{
  "n_layer": 16,
  "d_model": 224,
  "n_head": 4,
  "n_kv_head": 1,
  "head_dim": 64,
  "d_mlp": 448,
  "vocab_size": 8192,
  "activation": "swiglu",
  "norm": "layernorm",
  "norm_place": "pre",
  "norm_eps": 1e-05,
  "positions": "rope",
  "rope_base": 500000.0,
  "rope_fraction": 1.0,
  "qk_norm": false,
  "attn_scale": 0.125,
  "bias": "none",
  "tie_embeddings": false,
  "parallel_block": false,
  "init": "normal",
  "init_std_qkv": 0.0296,
  "init_std_o": 0.0,
  "init_std_up": 0.0296,
  "init_std_down": 0.0,
  "optimizer": "soap_variant",
  "lr": 0.00238,
  "beta1": 0.95,
  "beta2": 0.95,
  "weight_decay": 0.096,
  "lr_head": 0.00462,
  "grad_clip": 2.0,
  "warmup_steps": 200,
  "schedule": "wsd",
  "decay_fraction": 0.684,
  "decay_shape": "sqrt",
  "final_lr_fraction": 0.05,
  "batch_tokens": [16384, 32768, 65536, 131072],
  "seq_len": 512,
  "doc_mask": true,
  "z_loss": 1e-05,
  "train_tokens": 200800000,
  "steps": 4310,
  "dataset": "wikipedia_en"
}
Each number is 50 + 12 x the weight over the matrix's rms, rounded and kept within 0 to 99. Layers, rows and columns count from 0.

# k: layer 4 attention key, 64x224, rms 0.0967, rows 48-52, columns 168-223
# q: layer 4 attention query, 256x224, rms 0.0942, rows 49-53,113-117,177-181,241-244, columns 168-223
k48:44 44 51 48 47 56 48 33 58 41 63 58 55 61 61 35 42 30 26 73 52 41 37 72 60 55 60 42 47 32 26 62 50 50 61 53 57 52 29 50 45 54 25 63 41 54 41 78 57 58 42 69 50 56 64 72
q49:46 40 51 34 31 39 36 59 79 51 33 46 68 59 70 68 34 43 41 62 44 42 53 50 63 53 28 59 52 49 84 28 38 55 47 40 52 67 48 55 34 47 65 51 49 57 37 48 22 41 60 35 58 82 44 43
q113:58 57 65 35 43 86 38 27 72 50 60 68 24 48 52 60 41 51 51 39 32 40 34 45 50 40 62 41 58 60 40 48 70 55 41 68 63 46 37 44 44 56 55 66 35 73 64 65 33 28 58 44 56 61 72 52
q177:66 58 48 39 49 59 40 37 43 48 50 72 73 50 34 54 57 31 34 38 58 46 25 59 65 55 59 63 74 63 45 65 55 33 37 51 68 53 48 51 31 36 62 59 43 51 50 42 38 41 58 40 71 49 42 48
q241:40 45 33 63 44 37 34 37 37 51 54 53 74 52 35 58 36 68 50 61 36 18 36 55 42 66 53 41 53 50 77 49 39 74 32 59 32 37 42 44 47 35 63 57 48 54 33 49 26 39 42 70 54 56 37 35
k49:22 45 45 43 65 37 57 44 36 63 53 35 54 36 49 49 37 51 57 62 51 47 61 57 53 42 49 31 46 72 59 38 40 43 63 45 65 49 45 45 51 55 57 48 53 30 48 74 69 58 35 47 27 58 58 42
q50:72 46 50 37 44 50 46 50 40 48 54 39 64 57 60 54 56 56 58 44 55 65 54 48 66 53 62 52 39 60 50 45 66 54 30 37 37 60 46 65 47 59 58 55 51 46 47 36 34 78 54 46 48 47 34 60
q114:34 47 50 79 60 39 39 60 58 66 51 44 59 56 51 31 20 56 51 37 46 63 64 41 39 54 49 78 32 45 61 60 54 50 57 46 56 60 42 34 49 60 61 45 51 51 63 37 40 41 45 56 48 44 48 36
q178:58 39 38 52 68 33 64 44 47 60 76 44 44 67 77 44 49 59 40 43 33 49 56 66 43 56 41 54 54 54 57 35 45 51 60 40 37 65 43 42 26 51 42 51 68 40 54 45 38 54 60 54 45 35 38 35
q242:74 41 50 58 42 35 23 43 55 73 51 30 60 51 83 23 51 56 58 43 56 45 66 61 51 48 45 35 45 56 54 28 54 39 49 50 48 51 28 44 44 56 55 61 64 19 39 40 49 48 35 43 41 44 64 80
k50:36 45 55 22 35 61 49 34 56 36 29 37 65 49 48 61 46 53 46 54 50 48 57 44 38 30 49 51 40 49 49 37 41 49 30 45 79 46 51 52 40 65 31 62 43 86 48 53 46 45 50 52 72 72 49 63
q51:46 38 58 41 49 42 48 60 69 54 60 40 69 58 42 40 67 52 56 59 37 47 60 50 45 48 42 34 37 39 34 48 43 44 46 27 44 71 55 45 36 65 52 60 48 57 44 42 62 51 67 59 47 29 46 56
q115:45 48 68 58 62 43 36 37 57 44 55 28 81 49 34 50 53 51 52 45 34 53 41 38 46 54 35 58 56 33 42 57 60 69 42 72 42 51 64 61 50 51 45 61 57 43 42 69 69 55 46 59 66 49 37 56
q179:73 47 63 46 57 37 60 42 46 54 56 40 56 51 58 63 25 55 40 68 30 50 60 44 34 43 43 46 40 32 45 26 59 59 46 50 72 46 43 39 54 52 50 51 54 27 57 60 41 51 68 58 48 24 58 39
q243:71 65 47 38 54 42 51 35 61 48 38 37 59 35 49 46 62 59 59 57 40 33 41 62 45 69 68 21 45 42 40 53 52 43 47 24 52 49 56 49 71 59 45 49 54 58 44 38 49 55 42 43 48 40 65 57
k51:23 36 29 58 48 68 36 62 65 63 48 76 59 46 51 60 72 57 58 62 65 36 48 48 45 50 60 50 48 41 35 49 27 43 36 36 48 33 43 41 45 55 57 57 40 61 34 38 56 60 55 74 56 57 60 59
q52:53 59 29 42 32 54 47 49 70 60 43 28 65 45 40 68 35 61 73 49 41 34 40 45 46 56 39 63 46 42 56 44 42 49 41 45 63 46 73 41 47 47 53 37 60 47 46 51 65 41 71 58 54 28 49 35
q116:33 47 56 47 49 33 60 45 64 65 43 41 69 65 47 47 48 61 64 45 45 27 44 38 62 38 48 22 50 52 45 58 48 42 68 51 55 72 38 47 53 61 52 39 39 43 34 39 37 48 49 52 78 53 33 15
q180:52 56 46 44 52 56 81 47 65 53 82 65 30 59 36 60 57 73 49 38 54 57 55 42 72 20 38 58 48 42 44 52 44 51 66 49 47 39 40 54 52 65 69 51 40 29 38 39 54 62 44 43 39 48 57 38
q244:45 64 39 53 61 72 44 38 57 84 52 56 35 47 35 50 56 54 50 47 53 55 63 57 52 58 38 51 51 54 40 44 55 35 46 37 49 40 59 61 52 48 63 48 48 57 47 45 34 64 67 64 53 42 55 52
k52:45 43 50 77 45 42 45 63 51 51 44 42 41 46 52 32 35 40 53 50 29 40 68 51 62 76 49 55 36 54 82 34 48 41 57 53 52 49 42 34 59 41 55 56 56 58 48 25 39 36 54 52 58 53 64 40
q53:54 42 71 51 30 73 37 34 34 61 55 32 58 36 62 33 45 32 44 41 75 37 59 41 62 58 56 57 43 46 49 38 51 28 41 43 59 52 51 37 20 43 55 58 34 50 48 61 51 47 73 41 38 45 69 49
q117:48 57 53 55 37 39 45 28 54 70 60 22 62 39 39 45 60 49 43 28 49 71 37 81 71 67 46 49 49 54 35 66 62 58 45 46 49 28 55 63 46 53 53 55 49 34 66 57 48 47 68 15 60 52 49 64
q181:58 46 71 45 55 47 57 36 61 54 56 60 39 58 57 46 61 68 52 34 37 75 44 52 60 44 40 35 62 17 68 48 48 82 70 54 30 45 46 20 68 46 48 74 46 35 56 45 50 57 29 26 53 69 35 35